{"rope_fraction": 1.0, "init_std_up": 0.0577, "init_out_by_depth": true, "optimizer": "adamw", "decay_shape": "linear"}
Each number is 200 + 30 x the weight over its row's rms, rounded and kept within 0 to 999. Layers, rows and columns count from 0. The size before them is the row's rms in percent of the matrix's.

# k: layer 5 attention key, 64x128, rms 0.0954, rows 56-63, columns 0-127
# q: layer 5 attention query, 128x128, rms 0.0982, rows 57-63,121-127, columns 0-127
# v: layer 5 attention value, 64x128, rms 0.141, rows 0, columns 0-127
# o: layer 5 attention output (transposed), 128x128, rms 0.105, rows 0,64, columns 0-127
k56,117,214,194,214,226,212,215,195,235,185,205,181,230,186,143,134,240,179,188,162,225,186,187,227,228,203,209,222,200,162,217,195,188,184,160,183,248,207,170,241,180,231,223,146,171,219,191,195,173,216,217,166,263,221,232,225,205,209,199,222,185,203,189,146,178,234,161,262,125,144,146,253,226,186,222,173,150,209,229,216,248,181,282,186,156,193,131,225,164,195,193,132,210,229,164,205,215,176,184,203,218,195,182,197,233,224,224,199,179,238,198,176,184,168,216,187,258,219,179,195,223,193,210,231,215,190,207,215,153
q57,101,219,192,251,234,267,161,178,258,190,224,234,210,203,227,215,196,189,177,225,139,248,221,210,195,168,148,233,225,187,226,196,198,149,170,205,147,196,232,189,246,182,285,186,177,185,200,195,180,193,217,255,222,222,182,209,214,170,171,191,209,220,194,215,172,204,206,147,212,166,229,187,169,254,230,225,173,214,180,193,238,194,242,181,203,213,184,225,194,169,225,188,188,227,164,147,229,211,204,181,183,212,207,229,193,221,236,236,201,242,192,165,179,213,226,129,180,189,232,130,205,136,224,152,234,227,195,227,144
q121,107,186,184,214,199,210,236,189,257,193,166,195,211,209,168,196,238,249,185,229,207,210,169,193,177,198,163,258,232,163,217,176,194,184,177,233,217,197,198,193,252,184,272,195,215,204,168,205,201,218,214,227,207,167,194,229,196,155,247,238,216,186,272,170,219,241,225,252,182,183,159,200,167,210,224,262,155,177,190,194,211,231,237,204,213,211,222,210,137,125,202,182,215,242,183,159,198,155,215,235,210,237,227,249,246,288,183,210,170,264,153,188,220,206,221,178,217,211,175,198,182,215,182,159,201,234,192,210,177
k57,095,219,208,182,231,197,189,244,209,176,176,163,237,224,257,188,178,153,224,189,211,215,261,196,165,196,214,182,204,219,156,212,181,165,209,171,195,212,246,167,203,214,173,205,202,218,182,194,188,182,188,171,230,199,189,162,232,187,159,163,185,235,107,184,199,214,185,181,227,268,215,184,213,184,172,146,222,203,215,183,223,200,162,247,189,221,155,156,248,173,97,249,187,251,202,197,189,203,193,236,172,185,199,176,193,174,188,156,211,180,137,177,171,216,186,199,200,208,191,210,151,114,190,183,231,183,176,231,231
q58,101,164,227,248,256,200,149,174,186,203,207,241,220,183,142,258,206,133,239,220,190,215,217,180,211,161,234,211,201,214,255,195,229,199,170,189,166,223,182,211,260,179,202,238,215,215,259,194,206,194,200,220,181,163,239,210,192,266,168,200,200,217,158,209,245,206,218,183,175,199,218,217,181,213,182,205,189,232,197,203,231,201,257,142,217,237,197,265,227,179,183,150,182,188,158,221,224,223,184,206,215,163,215,205,225,266,194,180,175,246,179,205,162,155,168,231,219,190,191,188,187,252,221,142,219,199,181,187,130
q122,102,237,234,181,182,190,182,221,254,209,230,209,163,207,214,144,225,163,217,161,207,202,179,188,224,249,212,178,176,189,171,238,220,155,182,210,157,157,197,161,193,192,248,239,221,193,185,203,176,186,208,223,227,172,214,199,200,246,189,227,207,226,174,251,222,205,170,198,244,188,230,189,208,239,171,224,272,239,207,222,245,205,191,243,228,160,195,223,226,187,159,260,211,195,117,184,195,146,199,227,188,181,240,174,219,222,168,134,192,248,195,219,144,177,189,249,238,250,173,240,161,235,209,187,181,176,162,217,187
k58,105,174,168,222,181,230,226,239,199,205,140,141,196,236,231,205,163,202,173,224,194,192,185,209,250,135,182,195,222,181,213,190,185,210,229,171,166,185,214,185,156,209,193,184,229,230,252,172,272,221,209,122,223,231,188,158,174,149,193,199,252,209,160,166,193,212,170,212,216,175,171,226,209,221,183,223,214,204,206,210,211,230,225,201,189,185,221,153,238,218,134,239,163,219,171,196,157,270,183,187,229,227,190,256,201,210,182,196,206,197,232,157,193,235,228,172,180,255,168,218,238,195,236,195,211,265,242,204,162
q59,097,221,224,179,184,196,203,163,212,178,148,189,201,170,242,228,234,187,213,221,216,196,154,155,159,244,189,267,270,185,216,160,207,202,174,156,268,205,246,202,207,240,221,253,195,160,248,190,202,199,201,225,220,178,192,189,242,239,169,202,247,178,209,249,235,234,199,211,174,161,207,130,246,238,233,233,250,214,215,200,236,193,220,175,158,207,174,227,169,207,213,189,219,186,142,225,200,251,217,191,181,172,197,191,187,199,221,209,217,182,234,219,168,215,229,220,231,147,187,147,264,198,226,210,224,180,238,197,227
q123,108,211,165,184,159,184,216,231,199,259,243,167,187,206,244,155,175,227,194,226,207,219,172,227,168,227,162,229,192,213,130,160,219,275,222,224,177,148,214,174,175,189,223,244,194,159,219,187,168,201,200,192,216,170,216,212,175,185,155,226,183,169,218,194,171,199,185,179,262,136,176,140,246,177,201,150,198,160,240,233,220,215,176,189,205,176,226,244,167,169,240,202,137,137,161,155,194,215,211,216,176,197,188,171,186,216,134,216,200,169,189,210,246,186,204,199,231,193,185,198,195,180,235,188,224,214,213,206,256
k59,109,221,210,214,183,197,146,247,224,192,221,236,231,222,200,177,224,135,186,220,183,213,193,176,180,215,186,196,207,174,167,191,200,207,257,170,248,231,184,247,187,174,214,161,195,186,145,200,228,191,207,236,247,219,149,217,189,147,217,219,217,270,230,184,215,254,224,212,210,207,225,218,153,173,202,197,219,184,208,197,183,222,239,210,205,152,194,272,222,192,236,175,223,211,177,197,243,153,165,233,199,228,176,248,243,260,179,207,209,145,161,205,194,261,277,158,234,220,176,176,204,241,184,204,164,229,208,231,198
q60,108,253,201,175,187,261,197,187,251,250,176,206,191,196,165,207,224,219,182,211,193,244,228,184,145,206,223,203,213,179,198,221,196,209,114,184,256,179,248,206,182,227,213,169,208,201,193,202,168,182,166,174,240,200,150,205,198,204,175,210,219,210,209,163,193,237,220,192,232,161,188,199,215,234,189,277,211,151,216,196,189,250,139,184,167,238,146,236,170,216,241,185,260,234,212,226,205,226,204,213,224,196,185,228,166,201,133,216,195,200,259,180,254,197,273,181,147,222,188,202,193,205,179,241,162,190,188,180,184
q124,099,234,217,194,159,161,187,220,231,186,161,213,222,230,143,188,225,170,226,197,238,154,228,266,288,239,176,154,203,213,206,244,209,277,257,176,213,191,224,262,244,232,184,186,226,195,228,202,208,219,135,162,165,165,157,190,245,191,173,219,197,208,207,235,157,215,224,180,190,225,209,184,174,222,219,211,184,198,165,224,253,161,191,219,227,210,227,212,222,203,254,142,181,131,153,225,199,204,198,208,225,207,204,207,226,200,215,173,230,181,234,179,202,227,244,204,178,228,189,178,182,174,173,228,214,175,184,215,216
k60,105,191,226,198,236,215,120,211,196,184,202,153,197,238,224,235,183,162,235,135,145,212,227,225,246,208,217,179,225,197,195,239,228,189,261,141,95,181,177,201,211,222,230,193,217,205,266,232,203,226,208,189,167,149,218,222,201,247,203,214,193,225,192,218,249,192,158,191,240,258,222,179,196,178,165,161,218,162,163,180,202,166,185,190,268,186,218,227,182,194,208,245,243,203,207,188,211,181,197,168,194,197,237,201,232,191,200,255,193,196,169,182,170,187,163,230,167,234,182,198,225,249,199,170,218,204,187,191,199
q61,089,145,183,242,244,248,209,147,191,164,223,215,194,177,163,183,187,179,167,196,183,257,236,229,166,170,170,220,181,205,264,223,186,144,148,217,168,185,169,206,187,258,210,213,199,211,182,179,196,214,178,192,212,218,175,160,184,195,236,174,184,204,180,206,202,213,255,240,228,197,162,281,181,197,211,193,197,203,203,144,211,234,204,180,236,186,229,202,171,162,215,199,199,213,208,162,223,144,211,209,202,221,196,213,183,219,171,241,204,162,170,211,102,166,151,185,184,272,219,208,156,211,237,180,191,210,256,175,182
q125,104,221,197,269,179,187,179,190,217,128,219,242,191,191,173,204,203,204,180,268,192,219,241,192,242,144,261,208,171,152,179,213,216,168,159,194,187,144,221,200,219,177,255,190,156,197,168,238,169,200,248,218,193,234,187,199,189,224,206,227,215,193,218,201,263,191,249,267,130,252,204,257,210,201,201,207,199,218,268,178,209,214,188,186,217,206,230,185,229,138,195,169,195,241,180,240,215,176,196,219,206,186,182,198,216,197,186,224,186,210,230,208,189,199,180,229,198,241,183,188,194,237,190,266,170,215,174,238,144
k61,092,241,202,191,191,211,244,251,186,155,164,208,164,203,266,230,158,202,196,189,242,200,202,214,216,233,230,202,156,202,218,224,181,214,162,159,148,211,233,163,196,169,199,222,249,233,215,160,174,202,191,203,156,206,246,104,210,207,157,143,165,201,159,214,247,178,164,173,189,244,194,196,219,213,173,188,188,245,211,209,170,197,191,210,200,206,188,173,220,222,173,246,196,212,238,176,203,219,243,167,200,181,282,171,171,131,213,219,213,205,224,209,202,166,202,224,184,214,214,202,200,207,139,178,244,167,250,189,151
q62,106,181,227,228,180,256,156,250,194,132,147,267,211,235,167,229,167,201,214,166,190,206,159,211,208,211,159,189,186,187,168,171,191,212,221,227,216,206,175,231,112,146,197,167,208,168,148,193,195,209,166,245,181,172,253,197,194,197,203,193,187,174,161,216,197,188,254,235,204,187,218,220,179,181,170,179,225,197,178,239,246,147,260,212,149,168,184,171,208,232,263,188,204,217,198,245,267,224,215,183,160,189,199,179,230,178,222,217,201,197,171,258,196,202,181,184,226,210,163,187,204,195,166,184,243,170,180,191,203
q126,102,171,211,213,254,233,201,223,189,131,227,215,213,200,198,148,216,240,236,182,218,211,225,182,208,186,172,195,112,134,203,239,223,200,205,176,273,209,214,143,208,233,208,202,197,184,183,202,222,256,196,210,223,220,215,220,234,188,226,241,179,193,161,131,224,208,184,241,199,244,218,212,193,190,184,199,137,218,192,222,144,163,215,205,201,152,250,170,236,173,226,158,188,220,188,236,255,182,202,163,250,230,217,186,234,195,174,182,219,210,207,234,186,185,206,146,189,193,217,175,252,143,225,175,211,208,212,170,168
k62,106,185,229,277,188,177,226,189,230,177,143,150,152,175,208,146,254,198,216,218,202,218,190,200,186,171,184,246,197,190,182,195,193,221,202,248,94,195,177,211,211,157,189,223,184,199,143,229,162,196,191,214,198,203,227,201,217,228,219,239,201,186,209,168,230,204,162,219,187,207,194,174,159,222,268,209,206,168,298,155,195,225,201,241,192,202,209,210,190,154,197,197,225,215,215,182,163,165,139,198,142,186,205,147,179,215,205,181,199,215,237,206,270,197,190,201,228,219,221,188,191,253,197,202,163,218,226,215,178
q63,113,182,243,232,195,173,197,202,207,175,210,231,189,230,178,255,192,196,213,187,216,143,184,168,162,250,216,203,242,206,164,192,194,240,235,174,235,242,206,249,209,238,229,197,163,182,182,186,184,230,241,163,216,222,171,224,141,156,206,206,211,197,201,234,231,215,228,220,205,170,193,248,215,210,208,211,219,185,150,210,189,178,257,201,213,182,221,185,206,219,247,242,221,182,198,188,179,131,246,230,265,256,150,174,205,191,234,195,186,235,227,253,116,198,192,197,220,198,151,201,223,176,199,180,199,272,155,148,207
q127,102,192,149,218,224,196,201,202,210,168,219,229,224,231,161,231,218,213,194,230,164,239,224,185,187,205,230,205,194,188,205,175,254,193,224,191,214,212,189,249,194,216,222,182,189,214,162,243,168,198,212,219,242,164,201,217,206,217,221,224,160,224,234,257,254,247,191,237,237,157,187,246,189,140,206,208,194,143,191,191,172,255,193,179,178,170,195,297,179,220,219,252,209,232,235,215,227,150,194,180,181,239,144,237,170,200,248,200,194,259,215,208,136,160,189,216,238,199,181,203,253,172,211,176,222,214,231,148,189
k63,103,255,233,189,187,203,177,195,235,252,170,198,186,173,216,226,161,184,226,177,226,176,211,236,240,205,194,190,187,193,200,217,179,226,165,227,166,226,210,183,200,222,177,194,220,188,229,209,158,181,161,230,187,227,203,192,270,199,144,186,229,231,162,144,198,195,129,115,226,208,178,194,198,192,218,167,249,224,200,176,192,175,194,241,128,221,195,213,203,249,199,253,172,230,254,180,195,253,200,197,195,185,256,214,166,167,186,198,217,135,260,127,211,179,211,196,206,201,217,233,178,164,197,140,197,187,202,182,185
v0,100,240,231,176,220,145,155,232,230,152,189,205,142,266,214,220,191,206,197,237,226,167,220,195,244,253,195,260,214,173,261,198,169,230,210,162,190,211,231,212,198,142,208,142,179,209,139,193,214,174,199,217,221,253,207,175,220,206,152,196,200,227,240,243,285,212,151,186,171,184,202,183,271,218,169,202,184,223,191,191,214,261,183,211,208,179,208,212,184,198,200,222,172,233,187,206,233,204,216,182,224,229,173,199,177,216,220,192,144,223,265,226,211,256,216,153,182,174,239,195,184,208,198,200,223,189,212,194,199
o0,098,258,200,181,209,185,189,148,184,223,200,230,180,193,162,231,176,144,146,187,233,221,180,245,173,212,209,207,193,161,244,251,195,226,186,190,245,187,170,175,250,255,205,198,254,190,237,199,195,220,202,205,240,235,177,218,176,190,169,237,179,177,197,153,117,203,163,173,248,192,235,213,203,170,272,178,222,180,194,208,220,227,234,207,215,175,185,172,211,239,205,186,203,152,267,235,159,221,225,191,189,154,190,221,201,214,208,148,211,216,171,220,160,240,228,202,232,161,126,219,221,205,190,170,191,227,165,175,204
o64,104,200,198,144,209,181,188,201,213,207,189,178,175,188,199,262,230,205,163,107,224,206,181,252,164,205,209,213,188,198,184,308,183,200,237,227,207,234,188,228,213,234,200,241,212,225,234,204,209,232,215,227,232,221,133,216,184,159,200,191,244,174,173,183,180,256,186,128,199,225,219,230,152,217,224,159,259,184,193,200,182,221,207,196,230,218,176,192,223,214,196,195,219,187,210,235,170,237,157,197,207,184,206,200,237,202,197,170,226,161,166,168,206,185,271,228,204,230,105,215,199,210,212,199,223,221,192,174,183